config.yaml
num_key_value_heads: 3
norm: "layernorm"
attn_scale: 0.125
tie_word_embeddings: false
parallel_block: true
init: "uniform"
init_std_down: 0.00325
lr_mult_qkv: 0.5
final_lr_fraction: 0.0
z_loss: 0.0001
max_steps: 10593
Each number is 128 + 24 x the weight over its row's rms, rounded and kept within 0 to 255. Layers, rows and columns count from 0. Numbers have three digits each. The size before them is the row's rms in percent of the matrix's.

# down: layer 3 MLP down (transposed), 768x192, rms 0.175, rows 398-466, columns 96-191
# up: layer 3 MLP up, 768x192, rms 0.177, rows 399-467, columns 96-191
down398 108:196174142149128140106124137092170134117137136132113098161145129098149125114100162119102136135140110139115117127124124100128137132108163082126142099133091131089127151172158144117161095135144135122162138122118143158098097150133161155091135113116148148121121127129170081160072110116153179105
up399 108:141124105105108170116191158136086126083100104114119089154095101134097149127186164152117108142121161156124089146132079123172123132178130123131136102126141142117139127145159095134149156098149105126108114119101121135141162130128151120103099157127111147128097112122134113117093156147118084120
down399 101:098126120115123148137170173153155121135111075135114100155107138125102161138053111128125106148136127067130131115121128160143115151150064142122168157146079113142113121127159111082156149120112157141094108128116134083121136152152091119148113127131136124119131076070115166120107148155113117148
up400 092:077163147130116146157161132134156161094134159132149143108135095135136153107139112104156140146151121184115147129123127131149125139131126150110171096101131139124137161119135105135070180137115160177100141164082124116143120100124123142164111106161165140154086119123136121107118143105097135111
down400 083:166115095125147111140142094108160109126090113095109069193106152133080129140152131134120136148100122131124089129114116138118110111136131092145113148179131140164127107145136144099128112143122148126156144104143145143157102123146118109101118108077110108125146168132139155137152134136136140116
up401 094:123206108160147143119114156105119109181130093141117161121129080111124139166112124093120109162117122167132124143127125133134146075120131120088110139128161135159065135149158157134118096131142098131099126083160136096159126125135154123107163126132105162118155142119150112144120122113095149135
down401 089:138105146101131106117155164138096169128145109101111119099131129133103119088168137167151139118064137145114108138114122160168141166129143175159170119087101137099110144118129141147108098113145151126137150127106125164123144131097103134145120125091132160149158125138106098147126106105164101142
up402 099:102168141059113136126108121158108166142113157112124159125115146115117142138128110125105134123105145148112148087108148133148139129110130094144068110165142099122118087125130139112104099141146120122131140154117127157167136144134110148123086096107121119176143121073117137159145185141097153172
down402 115:121136099128124122127117175087087099121128142136122129102125142097108143162137106162110140159154123169147139126150132100129137177120107099151089130143123110092136085155102103120111145138119117126087169149144114112177106108129136071147048121115130103162126143117112109120124130166092191164
up403 101:131126143140116120139127135144110124110115111113177127115134139133131157093149046134138118145102072162139158187100138105134125058146133146128129098111117120104089115105147143135086131097103104171160136147141148112179116113183141080165130147116152079133139103124126099133185157106157153140
down403 097:118156171112147094133132127165113161134149156139120152154154098189135157118112126156111125133112134123109163139127104119132162141100099121154117122119126093117130123100147108179102161095126109138100168101141110125151103162098142099118133179152096142123131140122090088166152120092168154120
up404 100:141122107133117097172110123124133135157096142138163126167097091095126151118130142122149113123132147116143104133144167115121144107116116113116148142095153125111088112117144147137127103085144188152103170130165126085105135132140125135155119150116111101106133174162083143092147162117103163133
down404 086:115086121120108099066080162097077150179121116154086120127134132124168193151095128135152164188180148115132087155138121116109115128154144174121106140064201115108131115078129145127117126144138147116153104145185139137133118137163139156091123164143135090127132154138110112137119106151109118115
up405 091:146167107123103146121083135125181164158134128153161151100106137113157130109155128141129121153169110110145095136138133121095147105115098132137136144101108140123132087081102140109105135124162108131110090120127156112125127150128128128113123123111151137115111179173121089103137087127101136091
down405 082:098105140175091155128125159094126149148161082083162149154137151141153135138136130139104147170119148127162102093140169112156119140133083082095141123125128089115121115109099105119149113086151157164139128168149120158135119166092117127161102139106109112125119087127103114160140163112154125104
up406 105:112150110116138109162122135125136139095153146108125103089128103168085144096121137134136128128110077105121113136157103148122129149139094111131132108079103101123138142115108125119123163102142190160143145135141130135141070144113065123164134115173128125115078099138144123112144148107103141110
down406 109:131138151108158166113154093139104181112157122127129103123115107125073122117127139138135132108135092120120117127125143141120168143169090132113109138155107098113146118118191111112106094168094137135094144176138146119150095147123094158128139111155115107161093117152136114141148139108097138093
up407 091:119169139086135144155095122140104137138119136086145148124099117113113096120189095154131117129132116129124140137139131122152117101130127127105142112120157118148123120115127114126132122118098151108138176154133133150129115135171136117127126069120137113122168154139136105114154134118069143118
down407 087:144130138138130095124161140110147114092108095169105144123152151088150111119117140130122171106097134096160094112149157151090124120117128138169140095135131132059138131119107128114133118097105126165162077090153090115157143119120116091105142111121136170184129080128118155124120119147168120138
up408 103:113134149126140107110073148104158090111111130170163170108123098116125081105176111124162115114102093151155147121147173108122105145103120137126130120172102112126099124129121168147121139106107164153144114151121109134113120107130116080163128130149143093115130139125109094094129105127109104134
down408 098:169120121137141150144113101118126096138129145161139114167146136137133123138151147113102111090137142150105120108094145115105106132108166137143136103124109100098117196177147121143136139127146109172116129132102104132153123116181163101138128151110103103137114107134133120104120112146146143127
up409 106:123154118109100161088142111151157171077132137104165128137118170096134143143093094151119157083138172144137097174123146139127126131177098096084114106140129131132111131151172098141111107093121110085128158107121102111089174165137107125109095129107143127145150132154154118125127106128126151143
down409 114:107123109139136163076132133157144117130123078120122098161166150105085144129117153156154109101144177169147144130146111176100145117170113105125124144160117163141079105140153097143092091132096126171153130116105115149168115127158139163101111127106115133129167155148124124156132148118125146073
up410 101:153118126113159139108134113148155148110122121116121131095150104087136102114087129139129134123169087147115170115118099134122104111131147144180134148115117156141119158128170145120118147143096079180159164130139150111119094122096118117107122102158052100090136142110144128155115101134174090093
down410 094:161160123145138097118133092129124166138174136138104144139197130146125094102162123121116126145113123116145115122100152097126143141152097140119139113129120164104116177137097112121158160123081120139168116125126100163133135121168113124146095112084097115101158144169103144097086116157138151097
up411 104:081155151109093136172150138149135123147087122091148105117102133124110116117114104161134093160161107116143091138125132118111118069121120134122145131131136168173157135083108106118134120118124129103141168153118149168141130076122125083133117071143144083086104144102160104137168176152109162144
down411 095:119145141137138136100143149147132166094112133130110091115124112113137107111126172114126117124109137132098105113153147168129096153155115149136111123127133122127124108115137083102104128140105132113164138178127103145124169126149154161147145134126108142177116132096126125141124136073089093132
up412 098:144121145126143153133123151143129107079153139139157119124133132101091147143106134096121113145089138135091128165133165132143104138092155132113143105100117121105149110133141124180134117165129159196109175120127149119125141103132096114139118130145115121156161133129117116142172110145150168130
down412 119:101162144119144183114143150135092121122133113187161111155122133103120090110093135078182105055111150130143091148134098126106130160138149156135124080141131138120127165112114123137122146146152113124099121122148132118117130101138126110146126133111173166112126135094138103119127146167129091153
up413 100:093154138149098116161152175113127112150123110143121115104108103121132112157155092163118102166069100140144143117101177143135128146092102154102101142121141135164124149102159126138091122112130136144170122156126091096125154091130170135135135136135158114155145084142134148127157169142136164164
down413 102:137117102129128136111144111101121164119161106151121124125153100127171098125140149121152150055132159105139119115119123147133174141134109108131121137125128115102101114153145092156072080110132117127069123095094126125167147111132113146109147135131151141204169127161128126151154121104149140099
up414 111:159147136096146162141159144156149138090112129164129122122167094138106111153101114181129138104117110110096158119090144133129164097097097150129134123164120149113121142161100107136121124117118168121121150147106121113103146151172115141093154124177105137094137151122140114167170139152133133153
down414 096:153147134083106148139165080162145086117103152127138188125125121172144057167142137146129140146129132108120143144093115109171147100129101108145145136148073103092137165138116120129140129125142116150139090117108096106081104107132129136111159133111127136110152156170127179124143129162112116141
up415 100:130120113135112105144101132158078115071133161134143135170114146142089104135185138163156112102160147148119118125154114075110099103138104163143131162120134105105099097155128111161141123140125133149126144124096146092134161123093116154085097120141114117131150143115128121196147118137142143084
down415 098:141146130141144131103098123131129146078152084150114122093169125138127106162149102094144132106139156136131168071130120104135138089122085102153123089126078161104129135126113179123140134134126131108158123139117153148134179130108105146086087155138137131108154110114116141101144112123117131139
up416 097:119123121151135108109137141101113154147150155139115146204131119104114091127094147148133138100070153141119088126118167105125101116111154119083104110154150135122149135114096128103173098135150142122121131110157148153116092141136149133133135177115146085106151148135122161080070126100097114147
down416 101:136142115147136144158116118147162165129122164095132109162106107112108130176150149095104153103112144116115073110089123138162094117125112101139118147174133156151155104088137099101119107138121066146099134143078121160157130163129116085123125124126115165145168130121110161124135046180137159100
up417 093:101172121134159090157148116138168096102111133126143128065114115130152137147146115129151129117100071105166115116121149088135140129089211116088193147117137171138156151139152118126107155131139138165109113115132155114111126108078136125116137148159165117112100142144075126142109118159110120133
down417 105:137089114098164156135147090154146107149184115094125133120084149131167148135077087118160134091140123130146126130115180142073154122126138127113139157145177140170119140088143091146105115118114112120141107117113132145136125109124155073129125159119123114065100148119157079118155120109104169140
up418 105:137125137141162151156089142111132163124117144151186113078177123093126082146124143129125129110143135189146111140127141118113113128159122126128123134129145125128112136127127164125119152061134090134102106158152141119162092135129124170144139116106169152088137168145098100132168100097120127127
down418 114:168142129133135111156098130135140123136143128136135156109167126152185128128098150144138160167133109159136127164160137116084142128149150138121133142100122143108149128117149140126123089098097087077090151097161128131113158125106112144114118141125171120156101140158123120105129116114156066149
up419 098:086122150167121086112114129107130145134079134129122185091148115122111133153135101134168120178114118146132077064118127073128158168120143154137134183155156160098142122154138108096154090132133110132145133124097121148162147163123117127132078093099141122127117118131140127170184111145123093132
down419 111:119090144129086119133150134137121102098096137166091152132109130125101131111136097133098150141097117110144140137096113125133144103114103134112134160116111135143129117156138145102185128102127118148183136139150149133173115162116093162124108068147136145106078183121117138144153143157135119163
up420 100:131144160131119141134104140120131132067161098130101095148100135117148102136139134091135183163135124134119145125117107153138123044138120157133151160164121110138123104138088111163140118151095166165164153116140101106150200150100146190152168151140162125134158099166129147138111113104133114093
down420 094:075160137145142140116169145131140114123136130155142153125175138152159112147118134128145122117114154094082134129115132147103171110144138157109108164125125116120146119115170134140114114176111138154110113130146120145120098134132125117148125180131130130091084165120123132105108189154149128055
up421 107:123165094116114144144133107154135132154102125127123141128145113154152145123116131066096148136138098117150155134113109101088158147126086095096121116127145166144083176141127163193119140142091143123110116149110136123124136139153142112135092172172175111128094159106135154107104128140111140146
down421 092:161058107101159141098119125176106161144153136129110118130126125152141119095176126160136139131125134125139093104148142118099185155163096111150114102109134132148103153154137109148122111132156135100115148107114154132095133098143106123144142164174133109117155164133123129108163110132129110124
up422 087:127163111123095116138101131172145151093118146150136166128126106154105173163162127169122146130165121135149127087160122151134131123140095105097158121105106123119138092142110094150119166145177191137091173138116116090188144128119121122142107115121099150144126115068163157149107160091156171150
down422 145:118171061131137106132110181163143140127122106118163121127123107181108131139157104146104082121156116142126143120133130151121124122125102147118115158104112119112133108155118106126145106163132148170101152132179139155121126128129091104143122134128144109113129127098163121149132133118119114124
up423 101:118153096144122161155158135139076093140143122123095103109151147153113111119166099136143132110189123145117095150112124126144151167128080106111098132142134134114145157110095085154083114144155126104125104139137093129144115143134113138157133122139132105150136181101107104139105165121075141120
down423 092:098127092160124119110120164145103140138100172169064116115129145095141136131105161131151171101167139109146137124136094125092096121132126121139136130108116141177125095140146149144126099131166109079148130116106156106099137129134133113143171122172124154161154099112133136117141113099110125122
up424 098:088131144105135130125120116151162133147126118136165109136131127117139123173177105150160087138178103141114115133127148123120147139100135113122143126138094126143130116085129103166157115150158110130155115134095156136130134140153105138178091134133154139121082144083144076162118144130114157172
down424 093:124111101174111128157131109103139138125123121095144119148114142154162120140196122096110147148148152125111149122079143140153133104100115146070100155116106146164164124119131105173116145132115097113111146102116109124131153136156109112117126150129133139139156127119136173133126076132118156169
up425 102:133174094148099122123099155112145113133129139130165153109106128118124127137129114174066133157100084086135102109155175116116118181153063125127130147102104131105093189148141101142099162117112136191145085147102140118138125136125141111160107102130149107155147084122147088150125129095127127118
down425 109:171133135142125151141102123145156137126085106069118104094156139143147107116118164164149099150156112089141078167118137118153172129097105128108123137149081145162139160126135115134109102124121132144108061148073139101090145149149124109102158104156157103125128165122110139146177112132129116130
up426 096:135148113130133164110160165128135093136139131163122130107141113115123109124065126100162107153135134156097113117143152123113129103151175152126162162088133149109117090144149154129096139153088149151123146108166144134118118163118137080146127127130114112145162133050180144154164101109129155118
down426 094:111108086156151139132103153106111127134140126120078154083129152080142106124160125111115089160173120136148137169093163142099153129162118104132152098093167091138138107113117140137131157149135110106139137123107110120142138148120145140080150078133103141118121155153122123135132075141118099143
up427 107:139118116090141101148150114131103130131136157083165113074131127083141123119116119197111128167134120118125153117143111145125153094109132098090088106119115125190135139155122110118142117168143113147096113150096145094084100157148159123152129139167146141121134114125130126083159084153122100118
down427 092:111169144067140200125076163139140176130159110170132122141130137142081139142143140135165143163092117137131127102108133131116141164138131114115133150097116113108098136145166121132120152103113127123131122151146160177113147100132140149104147081136153099129135111117117104161173195074134106111
up428 101:125126140141126150118128137100169128118133139151162150126144145144091091128092151155161158168124129148078115162099089120089109078119115108109117118096122132148084143137142110128130134121109142107113104111139091100087157069108133122150115098147145091100134138129180112138134130107141142120
down428 104:107125095096120128098135140141127124161139187160105088149124160097131163075120115105124157088092137159106136135134182137122104129130115098126180132139109122113124107187136102090109124157122151096139177123157152116142171131124104132137112121136139083133125109159123110158162128111167148100
up429 101:144149127147093124121122120141109136154131139152133122138131115127095119129151119112133093121114140137133153111118131147093094150104044148130101127115160088152117156097100111107164141152162120112095136139169160195098153112154125150105115117097159109117107195103145159139108127154095174123
down429 088:106148164152111110114094149105125127117131159111154109137137123099139093103148149138148095139130154151119102159154108165164099145127120137116143126124174136103107140118110136089151118140146142100131161092103126182143135109104105082114125170143083119148164109144131125117140116139206111093
up430 108:140131118104128148087152167151111122110140132128125103124137160149132147095178134129118107113092096167112125151147105162099113120099117054120102164130093121100168123117128083134109150146142119090084128155176095148135132138135128106131129086086111161118127121131108145126163137088111121103
down430 118:114155130171116182161143145142118132080099146147150099135119122130122103096172128131116126130150108176099151183141143134122105131132154145083129123072128129110147094101101096107179130119146140143118107131118151127107133122147113143130153135111118170143129150145117102126132114085101108128
up431 120:154108150121113138141131110098130131132119131118154104149123096125171097123171092137131125166091136132125097114126136104148136120142136131161123118101189108107113133138142128055154110136100123123134147129100133168153112136096184111142126147098107115086086136163138152156125093123166136118
down431 113:189132151122124089146133091110132115155149116142136137158136129156101114114148115105137105118116129088123090082100105102136159148102127134150151107089132126128163124096086111131118131134103125141127130159088132135127137142119086119169181147135131125091096084130146166170158123133146164160
up432 096:108139129123142080134113116115112126135105151138129124108114141141113114147168054149133126133185175149081124137120119106103110158142162110118075126167137123125142130096085077115167062121128108131128132130132121109105094152168127129152133127141165140093129152135133130151137112150074116128
down432 093:145084166107101142105132146105134180095144161093103087122118131143092119140136103154101141126124132112130095129113123101172068095114144102124127111142102131136109086182161148128123181088155117134121103149112093125130168119122131136166130137141132130132126119136090117147148114103113094163
up433 107:108141105103171124116189165131111108128132096138135079120110121135165147114123156118150140116130139149115138098156138109113085143092142052134126079123161114151119119103129146148145134107114143119152092119126154111091180113124118122118156133146141141099123105153114123170178077088135110198
down433 095:157105115148115151136124141126136106088179096121115105163108137156130156078129138146143126101129137156151126093133140132128136129150127126125106132155147142093156155161097128064122139155131148099147127096123140149126124117107117136121128152088115156096134144109124142076108122113128146163
up434 095:144148094100158080137099087108104148083077132126112133129116194140098165124123102129126102132191141132149106163169137149148116154174170153157120165150106091130176131149110129100160104101158097074156147122149130083130112096110125104130138135141130135126115121104125128162135144138129152080
down434 085:123097140145136137121144115091152151123103124104109135111116083172094153069172161146097131132134096098138129146168150133178104114139113117131136124150103079154152151149149158125130095114156126095130171115126158120104114078132114094116131143135064095140102119114122124169112128122129097134
up435 097:143167138124129109140067161107092125132128161135172078157132103120088117117133133140153081150152106126100163168123128098126069107164115134139121134135133118082094152139133141133110114102104154135120159135128108110158102171135119128121124117118153094099124126152146134145139169133112140168
down435 099:096107123159137108136155142145153109104155120098140093134172117117120111148108057117132125136179112101137149078175087107116087119185134141129167070092109125162178153098134131145134171118134108086148142149128108147136120131115149123150100074075124101114107082136164148134127114104159113140
up436 095:156124070123123144154165114130117121142134131079149121142099106161117080122115146123166117146136129112094159187116162111147095144104130114106153101115135098137137124133116093139148079072173150149143171162144124117091107154119139105140115157106137152154137144158119122158122117132116104111
down436 097:154129139126139104141124157082128121161157097059177117147127135118124158123106103141147121121161137089130134121161138114149112125130153148103117082113110152114133150148161165098149146138165121111125078135115108129113111134119148096156141141151117111147130153112121176130125092100113118087
up437 082:100182174103154124145165132104121127127085104170151119106110136096136117119118090126089114096117115097108113108132115148093132142113168135132121096079165183129145138142107152104102121152136128126190175117108175111138170137127148119148100102161133153120147131110157111189130147146100157136
down437 126:121201182085142109156125156119122123112139118123160097099096134065127138105117082137116128114105158155115112129116157129078116149084141118124134110142155160141125139155103102130150109123084117119125166110167161153113151113152159161160081115134144155095142125084212115148128129133110138157
up438 094:093147129152167120145118069141141123118157065122112141085133103111120134105149126131138161131131128127105134127083150118143145143094138140133071128144144138121129162141120099103116136068134075174103106125148115088140129170139134137114077122164120139156095117165117118131161159126168111128
down438 087:134138109111106101115152147143130161144134108090120125142143142148107142116138123080144102175116139130116130093130118132102131141157085131125154139112168111158122080121155118176105108104142125080150139088124127144124095129084144187145130156133114143075105164114120157129094129130094150157
up439 100:108162114124119152092137118125109114111136083093121139118087091134142185135129125151123153120135125112112102157107100141119119095112157118098127103158144178145131110132170099170148130164125104109116136157152143113125128113144081100165115122103094140103119152143113171114108118074117096144
down439 093:118104138131152128115081138118103156080140127125139109161067098134162116157134133082120094142148115154111116169102099172122140110125109107165119140117094180131153153136102113166149161125116100145142121119142151084160181116150071088140099127136107114152111103155129133140121186087153102102
up440 098:128168109149152117198110064168133140151123089121118106156144112127128150105120143117123086113162094116100125110104123124121138124111100120084121143104137149128139168103123157129179145096140100154130096144140135088141139124139171151161115154116139098133075150164116076143119141103132095127
down440 092:118115122114132131144114110156160146124095151128170184134097075103131110141160117137121137122120191130127109150149159137162116090114105138131129113143158123143101128159110121113131153138119113126171160116136111119106124088136122133114150067139080132156134116178119142079138104156175148111
up441 085:127137119094140116165166159153096115088113130113112145163104081132099096151116140111139131134139135086153091136118112108161116103114127105129097119143112148154111121144137116164152138109091104132145141150120086120121168162097134128087124138175151129085165121133122069125120118132089142122
down441 084:104134153147148193150114155112121125113160098090142163068155133146144121093158123150124126133143177125039145150157146131144131138153105141128119110143153080093154127124103133115075117122140123113106104130123127166099114063150170154149118104100112100162114088124143143143122163159132117147
up442 095:124123146113114119119144147094118126126088136131118119135105136162104112124102164111124157078110163131107152130084141141113114167111113104168125153125128106101112132154117118149071106167115167120115122107138126117167136150099158109161096128108109103142115163125124175156110129105143111086
down442 088:094147156134173161108171155117116071113138107132139136140147103139123103130156135162117105145100144165098114150157126144161107123130143109066149173121157143130146129140128153156141134114118117111118167129124150109134108127105109128146110114113159141098083117138165117067105136108160109113
up443 108:126105113148130092182111143131123107154155145118176168165113099126112113136130140145136112145155133135161153158143130112132133089144094117126124121144129133156077134105169155119152130104124141134118134130164127154103145087109115141126132140164089147110171135145105128133110134114123121134
down443 104:159176080139173144118139098096141123112124108149123088163129109128172134158156134118144172124104097104158117196082144143123128142118122124098100091145105142101115133113146117144159130117118098119141154121125083137120141122143145131108154111107126144143102159114103089104119131137141141126
up444 103:167149102097130137109100125123102129183105134106153141142116146105074108110172164094132136113116082169129110123137129130166129084127137168122132123140118132098121100119122135159119119103122129120124137133148140106105142132122090092171138151113119087142139129170147160116120145140089149124
down444 092:122156134175124115123136145101098147127128096174128110126107148144118106109146144090058120095143148142108124075130133121144141136116118125132133141109132089154123115161111077162111124153109142097131158137116166109085093135118152129097102133133179156118106122130147133113114169099129089116
up445 105:145179114118170090170143119107108136141123124143111164159179091185067145105182118118122072119111127121129146135107116100132066143145095125145104107134134136151153095101103176145091112143120121105134148097116144122135147117166151100118117161127159121129088134165130120173090126131130152127
down445 101:150148103083136119142094156143120094105143153146119179158169137120142087127170094134195144153058117152121123128146140096156114101097083086149134110150122119131121138128110141121136134135140143147121158105076134123163094137148155129125134141136125135148117121131149122124144100175171162098
up446 100:097149126144101140151127149085061144082101159136118132135144123142130108123073090166130133143107125175153111125144146129138146145145156132112132133147143142141129112152104124077129130124105147095140133119122170160100077119136168110107122115106142096126113159092082116157136164141105126124
down446 100:162131097151148166124163065173146121143139160125138094115121121132165119173159138115087193157111091115144083126123131181141132104119120159127107131115138097122104123154129116132119140151100114130119099153139163084175124152155118147113066143175117127108091123152076136134136144145113146150
up447 103:094138134154113122137156145094127130120116125164101159195161104120158171146081137111153128139156142124123108126123133075110095130115123120152130102108111137130143134166159090165159085181123127154088148111139119163150104127122104130115106142139136139091106085106142163175096126148111164122
down447 097:123153136123082140137146170111155100102135181128142142174137106083117138095112117154140122105082113090153119104124124105168117095107126124086169107152128115149134129141107091130141122166091109139129124143107113134175156119109125113116134127115121107104119119122134174140132119124162114146
up448 095:146131152144126127113185110117123157116115110129112116101135151105155127121117146100138160106102118138143134137140122142135101144106128121183114153177166140074130109101145133060118141122105145128141089114132136138119081093059148111173104102123113104173112107130114140113136108151150150108
down448 091:109130095086129118136097153127084108163115101116153147148109129165120116132101101135135107156123153122088121123130111128145128123134138148073148097101082148175149106105118107183132132125119094125159122116128126113088129162162088125123134119184132105114126135088112138147164183123116107129
up449 095:124191142137152106137108130158133140156083147145117104153133101132073110102146117152128112108120121162118149091108141110122110133076101139134137135132133150149129148129140146154097128134101115129167148091129161103084112174138092122150081132146167129132110111132126146100136168124123140109
down449 090:110097133078161100122126120119159096105122124136154110104117109133122133136135120119124124125125138031114117140138132115143149113134095137103118119122097174126111135158120115184124146089158083144103151135089130136131148141074167141092141128111102122173143151129108128114104108085126116158
up450 106:100164122143147078087146095149090070108112136098129125118106121122147117101128147086124142167143108139126157157134121076149161118111102172140120096146093118144126097149141118114140147066151110154123089146119155133130145097119166137104118133121115118137178116134156128176148144127127122152
down450 100:161104155090116140109132177106126081110145167108130100119149130138135129120138127145139129146115098195093166135127103145116132127166145099140123107126135123090133116163123132097136143128148131172122153116132183132096119046131128207150138138117155115144182117147110106116153120065132104122
up451 111:137129118100119085145140126144127097150142110126141106150103170149156137101119143110178153080141095125133157119138119152112130112086164146183122110124132150141154129081122145169131136144084095103142154148136123127085143115108136091144123129170107139134153163121143120126139137125144142143
down451 120:098122113139141118147138132156100092135120140138116158116092133148123134115113145167140089114122135139114112122146136136092118155125109120128141135077114092136148113147144119140127137139117145111100197176108148135134081122100179103115113162129147151160169132089127130102130185151080136132
up452 099:106134136113128118106121079144127149137127099115115117111151135115128173115119146129141127141114104095158119146114080151094111105126140149156125095104125099093121167160117140192089129082138177134106091101130124144136153110109103108130092132138170099150096135114117122136102127119083126119
down452 093:100076126117126132107136095090127126113092147207154104127103124121141140147140095156170095168166158121107148145169148153123175138126104140130140133129126137098158127117129119107107107101137132136108116114091154093123137101108170127103128113090087132146116144124081123147127129134099124089
up453 085:129196063133143124141157097148057143086091138140148152111156117167140100158100134174139097134141061133158132123130117128141132144149128101109165112118101150148127113142131098121120162114114102111136159170114152112130168133108170135099116167141138115102085155113102157164105150109143133129
down453 086:104122176133110136103102094079189090136166103146140112087110136116176116135124125122117131132121173092150103081140109102165100091156139116121143175136110122124156171151161126145186108164136121120114081126113110115099116139120133072124135167107121143125142127169159084112136147170129134118
up454 088:134162157120134117172150140108093147174116112088183125089114116126109128108111109161138150123129146137137127155132122125173125122114162078116124155104100109097148129095098108098166126110170117131161123146121141162121127110155156175136116136107117124100108189171108136137111134130115120081
down454 092:125099105119094141099120114107149111115135148157087142149114131103147119133161170106101113125136111114151098126135180148101152121135134156152141094158156146167108143170158127154097132147062150135098130115112093100147138136099090125113125115128117133144144068115157137093141117154166132138
up455 104:154130120127112145103148105118101144145105125128100131114175182074108123132157160110134124102137106123118158174102130117110145118150168153178111190139094113131108156100153127124121110080136177120165112116162147134136140116095156140139092170130142172091129122126168113135152133102140167099
down455 118:142141130109099137115090143131094179142148145122082113140144111099149142136152102119113148141114128141110163117098156111120079166180104163123177136113128138110123157087148135117111100112162115107124140112161147094141144122167169098096148109135205117171129140137091135154123144111158137103
up456 098:143130108137117124126102098140128120141053124116130147138106117125170139119159145121155182146152140145116083082130129147140101121106146095119071125113172119073102111175116124131163135089134095149167138165120092120104112139169107087157095105118126126169161148185119155091125107124096089102
down456 087:094142137132088157133143170125097125127179094157120151078147146091116111134144112135132163160164096094108116147125105116134098164107135158152131149152143103124140076166122111128135122149153124136138125175156116159154127109133140136109129106120120134128150147145149128107096111140144151095
up457 101:105111059096143165098104131071135151131116135129122131126120142111112121088139115127128120130138117108104147144121102089108153124145117188096128119118102168137108138103147121134081153103130125141110091134208084139146174130130128134103088108132117128113111119177137100166121107107140147137
down457 106:150140102119122127111135163135150080092120129133132107175148126124120187140119159124118099148115187139112133115120139145095104135152127132169136156120137116094084122101120173147151102105124083118141136093122144121137142107112134105141177138114140121184102110162131119094128153149133096139
up458 090:078146114157154102103133113173071155144135104137130118099109133156121077118133152108111147122133142180098099084135098115133139135166132139123078153096107079121114130136108112102102151127144140128093164120115162128068109140118104069144136131146108147111098128156113159108107172118112117098
down458 078:173111123127089153123163140102137120078112105092109122160151126108142134113180102115116118113121172136114115162131111180149136116080143120134109123139095137125138197172170149106158082168121179142124084125154080093155148124142089102102118140138152120169151120069102118136136134143137136134
up459 096:144144123105120186089112148103113095105147149112130107113134141081126142152113139116170122086110168127103120124109122147132125139142124115151141122153133139124120093106108161125089084139124195114179111156114154145130120123103164138151123153151148104121114165177089151084114143173127145140
down459 099:190151168129130142135148170106122158117135151103161184160081133149095109134097159135111151116108101085143124109100166134106170115119127111110149141109128128119154138092105106166134160088111090099124111118074128119190118161123140119098156142157127137129144132140162129101141130131145146117
up460 100:170087126105147097167075121093120130182161113120119105118118146141111149148097120149124115154150108112140126153111120104093166097149184101110111120138137157166153127123105104121127085131119102116090124114141141149132179122155140096095110067123139128117115104102073130165120145112110121140
down460 098:138109098090138141101107103133136079111148133132126128140135187126154131145088136088161132094137124142141144104128154107101110111142135095165117118160114129128158127155107185125106150122088124187129141147091137153158138165120090115094122098128160097129146141163120154137149135166124166173
up461 089:148127099106124126169111109117146138146098117109112134118121142171105140129119111141125169122091149137121108130096125110118157169119118151126104139159109073159139147110156138125159104130093111167132117098111153095119112130150147106157087114145109151126146148154196150150161134163135110143
down461 082:074097177105115119132149100117146091114114116155119126135121124099158103108166142108135121081142152107104115129115070123157116101134153152130179137139128126112159148122094121110145163143141134110132125157115137123092097084099144131178159109148142128151108097170128093138123152154147154141
up462 102:145121126137101152091110124153090122155130116139129141153087127086135102120118185143151114128112101142119144077123126140087129103147105125133161135141139108077121150102137146106127163125145194125165127154086102088134098167065130124146131110134176129142115124146081109135158116168096130129
down462 099:123170143180129125128119139103128164125113129126114146158118152169141139084118123116163167125111123151140093100165132098180156115125136123113124080123154122125105078161094164096151116142116138148146132122149116102127126113128164124118117125162132164133132111104106123122160142125126178114
up463 098:116126113113104136136078156162131138119121199185147099113139149140128132146136111101117139134118184148138103108111147129131128150145133099108156138169123109156140135104150100122139128166061131144161135124085119131134085169146071132136124089131173135142120156112113153150108120130086086160
down463 093:152104143167134126119105125122114116116146118102111179099180164107112120115151127100094134131123119125126111098122140092124182129155127111155131115119139168093104158127133158139120147124125121151080103183145161119127120087121112157133155109085115141100116113167123108105153126158092118102
up464 104:111126075123142100126108119143129097133162174136139134111151107133109089112135115112114129123111084169075121108111150130115106119144133118141174154120097119169093122073150115157094157098140127113147154103159121137119089102120112121130119174118099142128174148092159103125144112101121139115
down464 100:118191135124114105161182162120106147144163129081135122130124122145118165157126142096091118072126135179091096128129129171125128121151130115128148141130102127143120120089134100119151101144150086162126157122119114108136117085145124104102122130118113156172155106084155135148130181136068119094
up465 109:135112094122132083180149122166138131101145119112187092150125115127136113158164096073101101125132137155135134088108139147072148116144102164177136106194105152138096114091140128136132127131103136083156114158160103118119086106128150120102143106104117143123121131107127116139108150118107115154
down465 114:159100161135116136107092131085132162144140088150130131128147109119149113092119154139180142130108153148146141168129148156104133142171117155149118135114138087083076117111146137087140091131128101107122140144137144129127187126115134098106108124142117110165077124095162096099102107127106118128
up466 101:145159095107158100165110158160110138151124093135131145116143122149116162078143130137120170134106118136169104113072115094126126166125127112118126123084104120103151164114070128130076122137135177129133132119123137118153146142104154153106151133122096113160121143140092112127135137094127127138
down466 139:127109102137114102165137153120119140100133137148151160104119115123164141119155180161141075091140111155129132079092107121137128134124129108106120099077118161106135109141147143137106108122133134118138124127128103141113125082118170109117105149136130121125112140153128092130126124087133124131
up467 120:147174171188123115138139128099190142127099119101133145152139090100116175127153083164149139143077129143132123100120118141137154096142122113119121127125134124133130091073125158139134153125125149116086137116127162127127135172102099142154091095174129088174145123141118094118161130131115131127